Weights of a small transformer language model.
Size: 16 layers, 2 heads of 128.
Each number is 128 + 24 x the weight over its row's rms, rounded and kept within 0 to 255. Layers, rows and columns count from 0. The size above them is the row's rms in percent of the matrix's.

# layer 8 MLP up, 512x256, rms 0.116, rows 233-257, columns 0-63
size [102  83  98  99 103  94  98  88 100 106 100 105  94  94 108  98  98 115  98  91 100 106 101 108  98]
[[167 149 134 131 153 101 147 173 115  90 141 133 104 142 161  96 149  84 137 120 122 139 160  91  83  80 138 102 120  87 104 153 151 158 147 121 127 144 151 150  79 159 109 143 129 112 127  80 162  94  98 137 160 120 162  72 117 150 100  97 148 116 160 146]
 [162 133 108 107 122 103 111 136 113 141 124 131 120 117 130 177 119  88 102 115 134 121 137 177 131 105 117 128 140  79 106 109 137 105 110 141 161 116 145 131  93 105 115 108 183 109 134 101  84 106 134 124 134 151  73 151 130 164 122 153 131 105 126 184]
 [155 136 172 106 141 125 134 148 110 121  90  94 123 126 143 167 107  93 144 137 165 140 150 166 145 151 118 146 144  89 165 165 149 109 162 103 107 110 144 120 139 135 160 138 173 134 104 103 142 150 112 117 130 106 135 154 168 153 181 119 142 108 102 109]
 [157 104 111 134 121 138 139 109  99 152 108 120 147 116 108 122 126 157 128 163 121 139 124 157  98 113 128 158 141 127 124 124 161 111 153 114 123  90 120 135 137 175 161 129 158 116  95 109  80 116  95 141 118 169 114 122 112 122 122 135 137 110 148 116]
 [ 96 116 148 151 146 102 158 100 126 120 114 163  97 120 147 104 121 128  91 131 138 125 129 153 166 169 116 149 108 147 114 130 128 184 121 123 157 105 154 176 122 115 138 141 143 122 154 107 141 111 101 116 100 150 145 135 135 149 131 114  99 105 110 106]
 [102 145 128 101 120 141 107 115 141 128 138 139  86 154 114 150 120 108 160 113 145 149  97 126 118 130  97 134 107 153  89 179 126 175 109  87  87 138 112 125 105 181  77 157 118  97 128 173 150 156 106 130 130 125 119 163 121  88 129 127 155 152  98 100]
 [166 167 179 138 154 135 167 122 103  93 117 126 157 109 154 134 127  98 135 129 118 125  76 113 108 107 105 129 145 144 158 112  84 117 125 122 153 169 165 160 146 154 124  89 128 162 179 140 165 107 154 108 100 112 124 144 141 160 141 142 114  93 126 139]
 [ 90 106 160 129 161 141 107 182 134 172 158 151 138 130 168 143 132 146 141 126 159 108 132 103  92 134 142 158 110 103 137 168 126 142 109 100 115 106 139 131 149  96 120 103 162 121 134 119 108 118 119 150 136 167 108 136 101 133 117 138 150 161  99 128]
 [127  98 149 158 152 138  84  77 124 123 111 149 101 140 184 142 127 133 125 122 131 135 142 127 144 123 128  92 110 127 128 128 133 145 118 126 127 115 152 121 168 137 133  54 136 126 109 116 124 168  88 162 138 132 159 152 151 162 122 136 158  99 131 111]
 [174  80 101 131  84 115 125 109 163 114 114 117  62 140 146 156 153 143 170 128 169 124 125 113 125 141 116 127 150  94 123 173 144 145 147 125 159 101 134 131 137 127 127  94 142  97 137 111 124 121 163 151 106 135 127 150 149 130 110 129 160 158 103 143]
 [178 119 148 173 176 130 118 148 100  96 128 118 160 146  87 161  79 132 102  86 138 115 153 148 161 130 160 145 119 142 113 132 132 156 102 102 120 131 111 116 124 113  84 121 116  92 109 120 115 117 117 100 165 110 157 115 163 157 112 180 109 101 154 147]
 [ 63 130 146 123 129 137 175  93 107 110 128  88 118 164 144 111 171 152 103 130 139 135  77  93 127 128 100 121 159  77 130 155 123 122 141 104  83 203 111 122 161 134 146 168 139 127 161 156 137 142 130 173 143 163 170 137 147 136 111 144 106 112 136 166]
 [155 128 140 122 129 123 121  97 144  83 135 149 108 146 134 133  93 130 162 115 147 111 121 102 110 157 128 169 137 145 139 159 119 118 141 120 135 109 130  69 138 108 171 148 158 109 118 160 152 143  89 126 155 161 149 198 152 154 156 138 140 146 146 130]
 [141 130 140 128 118 120 105 105 102 132 115 170 111 100 147  94 110 134 113 141 146 114 131 137 132 132 102 102 108 145 142 129 134 159 150 100 151 165 152 148 129 140 116 126 125 136 135 127 167 147 110 122 147 135 169 123 109 150  93 140 119 108 127  93]
 [119 128 146 140 157 139 111  86 146 171 162 120 109 132 138 128 160  88  99 150 143 155 126 118 119 177 145  98  74 111 103 135 132 158 124 137  83 134 145 122 116 154 185 118 144 146 126 138 151 157 125  92 157 149 132 122 124 141  79 130 128 129 141 136]
 [120 143 139 131 142 143 113 110 113 131 135 151 161 155 130 148 124 185 138  34 105 119 109 141 108  98 101 149 106 103 130 112 163 122 104 125 174 134 172 112 100 144 158 145  82  99 150 110 120 128 102  95 115 173 111 141 140 136  66 153 125 128 136 136]
 [110 142 108 113 110 123 102 115 116 123 146 138 126 157 116 120 106 145 131 147 170 137 148 141 118 112 141  97 103 148 108 117 134 158 133 150 146 159 144 121 104 147 147 114 108  57 111 157 114 118 131 146  78 118 142 143 154  92 102 126 121 123 124 170]
 [ 69 153 123 147 126 145 128  82 127 124 145 137 120 149 122 134  84 126 106 108 123 150  71 108 114 161  80 131 127 164 116 138 133 113  91  93 151 158 158 126  81 105 165 157 150 139 125 132 163 111 102 136 161 183 121 149  91 104 116 133 130 133 131 127]
 [ 99 164 119 149 119 163  95 136  97 152 146 129 120  99 108 102 122 119 113 182 162 148 116 118 127 121 167 169 106 141 172 166 112 142 122  86 146 103  99 126 120 111 127 151 126 133 137 116  79  77 146 128 136 130 140 180  87 125 117 101  93  98 129 146]
 [161 140 115 142 136 114 132 158 100 157 110 152 146 125 145 120 117 113 145 113 107 128 108 131 133 149  55 114 133 143 127  95 168 105  90  72 105 115 121 101 161 127 130 102 166 160 122 152 135 148 113 122 146  77  89 152 102  74 115 121 130 182 130 132]
 [146  74 152 142 121 136 120 108 128 135  76 148 137 142  99 167  76  77 154 113 169 118 133 121 149 135 147 113 162  82 126 119 116 109 133 133 109 128 125 162 156 141 155 112 142 138 137 127 125 142 116 143 152  94 135 133 116  96 142 132 149 151 105 156]
 [134 124 130 119 166 131 133 122 124 139 115 155 151  66 165 127  92 140 100 146 146 128 144 114 109 113 129 130  94 158 120 145 118 103 102 156  98 108 157 114 159 139 116  92 141 152 137 131 120 115 112 128 107 139 136 157 113 105 128 125 162 130 134  89]
 [128 142 116 117  99 155 162  89 144 188 123 128 162 138 123 120 122 110 109 111 146 132 128 176 151 104  95 185 146 111  98 161 123 161 115 133 133 127 102 117 159 121 106 151 101  73  99 164 112  80 156 144 129 157 147 119 164 180 128 133 108 119 119 111]
 [125 161 107 140 138 126 110 138 149 115 160 160 115 146 148 151  99  93 119 119 114 116 146 114  54 118 107 128 148 137 112 108 128  97 181 123 141 108 148 142  90 105 124 114 127 130 132 120 168 103 118 117 167 142 140  95 109 126 101 126 143  66 148 116]
 [138 163 142 158 139  86 133 138  90 124 100 122 126 144 127 113 116 113 100 163 128 128 121 135 158 102 103 143 143 124  92 125 134 104  98 133 133 130 132 166 179 120 115 152 111 144 149 145 150 114  97 165  94 138 138 146 146 151 103 130 134 129 136 117]]
# layer 8 MLP down (transposed), 512x256, rms 0.0767, rows 233-256, columns 0-63
size [106 112 105  98  86 107  97  95 113  99 104  96  97  96 110  96 103 110  99  93 109 111 105  93]
[[149 128 133 200 144 147 134 119 127 150 114 170 108 135 131 127 129 142 108 155 132 122  95 120 125  98 119 133 143 100 152 195 110 100 128 146 128 116 143 129 123 115  91 121 133 145 110 147 125  80 112  79  97 128 179 120 152 125 136 109 112 137 128 181]
 [137 152 131 114  97 142 138 111 125 101 129 151 118 123 114  97 100  94 136 139 125 179 119 123 124 122 134 119 120 156 139  93 128 179 159 116 113 141 136 100 122 108 153 122 120  97 140 150 101 151 130  77 138 111 105 118 117 123 154 150 139 126 102  82]
 [ 79 130  84 116  69 116 104  83 176 175 155 132 150 142 166 133  96  99 128 117 120  85 151 173 150 126 107 119 124  53 123 111 104 104 115 119 144 110 174 137 114 133 134  91 110 155 139 144 100 137 147 142 129 110 126 121 136 119 128 123 132 130 167 142]
 [118 127 140  93 150 129 101  84 109 138 119 114 185 107 161 134  99 136 119  64 113 145 122 162 143 105 160 149 114 122 137  97 164 125 127 154 168 134 122  89 147 160 122 145 136 154 123 130 110 128  88 118 126 119 111 192 134 136 169 112 161 138 135 143]
 [148  91 156 127 130  72 142 119 147 153 110 150  91 167 141 127 154 137 157  99 136 115 155 132 136 134 144 115 118 148 147 123 110 118 103 150 130 140 112 144 146 139 179 129 126 134 110  82 151  77 136  80 110 163 151 117 142 129 109 120 119 152 124 126]
 [146  97 133  71 134 115 161 139 116 113 114 139 118 151  99 124 135 104 140 101 112 188 133 102 143 145 165 133 127 108 176 143 115 106 136 116 114 162  94 135 153 140  96 178 118 116  72 137 141 134 125 126 119 134 114 127  77  75  94 164 123 128 118 128]
 [138 184 195 121 126 106 145 139  69 125 151 149 131 129 114 101 127 118 179  89 113 125 106 108 109 119 137 118 141 116 102 149 107 144 114 115 135 130 132 124 143 123 164 145  78  89 184 142 134 117 113 141 120 147 122 145 124 116 166 158  90 122 117 137]
 [129 134 145 134 113  71 159 111 155  96 110 135 120 164 150 190 155 108 151 141 156 125 148  89 158 107 118  92 113 143 146  89  88  95  77 133  67 151  84 142 126 116 111 136 155  82 135 179 128 159 158 127  80 125 147 136 154 105  99 122  97 135 108 124]
 [138 124 160 154 132 118  90 158 105 125 124 109 128 124  87 140 126 144 120 141 117 118 108 148 112 143 147 133 130  66 164  82 160 141 157 133 158 122 133  96 101  87 144 156 146  97 113 128 118 155 157 144 139 101 115 152 100 150 163  90 143 137  92 130]
 [110 124 106  94 140 124 143  92 138 142 126  91 167 156 145 105 141 114 149 167 171 122 147 131 144 128 207 104 169 133 152 111 137 105  86 111 122 182 136 138 129 149 173 171 165 136 116 122 105 131 113 126 151 124 142 126 128 136 152 116 141 108 146 134]
 [122 151 114 152 126 128 152 108 144 120 145 130 137 128 132  89 138  88 135 142 145 126 100 125 138 122 102 101 119 106 187 148 147 155 111 109 137 107 141 106 152 127 159 130 135 120 139 137 128 110 196 113 153 121 115 150 148 168 137 143 145 150 135 112]
 [137 145 148 136 149 149 130 113  80 124 137  75 172 116 119  98  89 198 128 133 119 105 110 107 150 143 142 102 175 108 129  84 105 134 126 124 127 131 107 121 153 134  78 116 107 138  97 142  89 140 144 156 115 132  98 124  68  96 149 137 117 113 159 139]
 [114 136 156 140  99 102 174 118 134 144 124 130 121 123 154 107 129 129 145 124 123 156 151 125 128 171  97 159  93 155 146 141 146 143 123 116 138 159 120 178 162 142 148 131 128 154 157 133 106 111 163 165 119 128 139 149 152  83  90 121 113  87  97 161]
 [149 118  82  83 132 113 129 144 143 108 126 106 154 136 130 187 121 147 116 158 162 125 123 156 140 110 130 141 123 104 117  99 137 120 127 146 110 160 121 116 161  79 119 109 149 141 166 138 150 122 152 169 121 115 119 125 102 105 104  94 154 140 154  79]
 [130  93 115 162  89  98 112 112 157  87  87 124 172 135 101 127 160 122 113 172 132 121 128 134 170 113 145 112 129 112 170 133 147 160 107  85  96 154 171 131 124 138 146 140 139 124 135 156  93 146 136 122 101 137 130  93 137 168 146  74 137 148  76 165]
 [130 109 124 111  83 105 103 107 130 146 152 156 131 153 155 148 165 118 149 108 124 126 156  88 137 153 158 144 152 114 106  89 123 127 160 162 157 121 135 118 110 135 174 180 126 164 105 112 138 118  67 110 130 107 116 104 163  81  98 141 125  87 123 119]
 [139 133 145 136 158 120 139 148 103 108 110 173  80 158 119 151  93 140 138 102 159 143 116  95  94 160 155 111 133 140 120 110 131 172 130 124 119 171 140 152  83 128 160 134 106 156 107  91  94 130 130 166 113 138 126 145 123 139 120 127 148  87 135 158]
 [111 117 144 108 133 157 141 125 106 171 116 140  86 112 127 118 107 134 159 119  97 103 136 156 111 149 156  87  80 168  91 127 132 126 149 126 107 149  92 128 111 113 161  98 154 145 134 156 135 121 137 130 107  97  91 124 151 160 121 151 136 167 147 151]
 [119 129  85 121  93 144 146 110  88 148 137 138 154 166 132  94 137 138 114 141 127 135 142 134 149 153 178 116 146 144 152 179 125 156 134 179 145  57 153 102 120  70 104 106 122 149  95 146 132 135 106 118  67 160 131 175  84 125 135 140 133 139  81 154]
 [167 102 164 192 114 131  66 175 120 124 131 136 117 151 128 158 143 134 114 155 129 142 144  96 132 101 124  84 110 124 150 152 123 123 141 137 133 121 134 118 109 139 137 126 161 104  91 115 149 118 153 140 133 124 156 194 169  98  95 110 137 100 123 103]
 [129 117 108  93 105 127  99 119 113 116 122 128 137 133 154 138 140 144  93 150 132 138 112 168 130 147 143 113 163 183 139 124 135 138 145 188 135 138 129 117 109 147 117 141 126 134 126 128 108 142 136 119  88 153 139  95 117  82 122  74 121 118 117  80]
 [129 144 130 136 136 127 109 101 158 147 121 124 109  88 132 139  94 173 134  98  98 207 146 118 174  99  72 117 127 113 114 101 169 108 123 100 167 111 194 132 105 125  90 117 107 131  96 135 129  98 133  82 145 154 155 124 136 147  99 133 138  96 111 102]
 [ 72 113 118 139 132 174 152 118 147  91 126 143  82  84 116 142  99 117 140 134 133 124 128 173 122 126 142 136 129 124 110 118 140 111  99 133 129 145 118 135  77 136 112 132 128 117 113 157 129  74 121 169 193  85 128 143 157 152 163 116 131 118 151 126]
 [138 137 137  87 132 144 176 108  96  91 100 136 144 148 118 146 134 100 125 129 143 152 128 125 141 125 134 132 184 137  89  92 133 157  92 125 108  93 122 110 171 121 128 128 119 123  58 112 127 123 119 149 118  48 134 148 146 142 137 121 158 147 144 138]]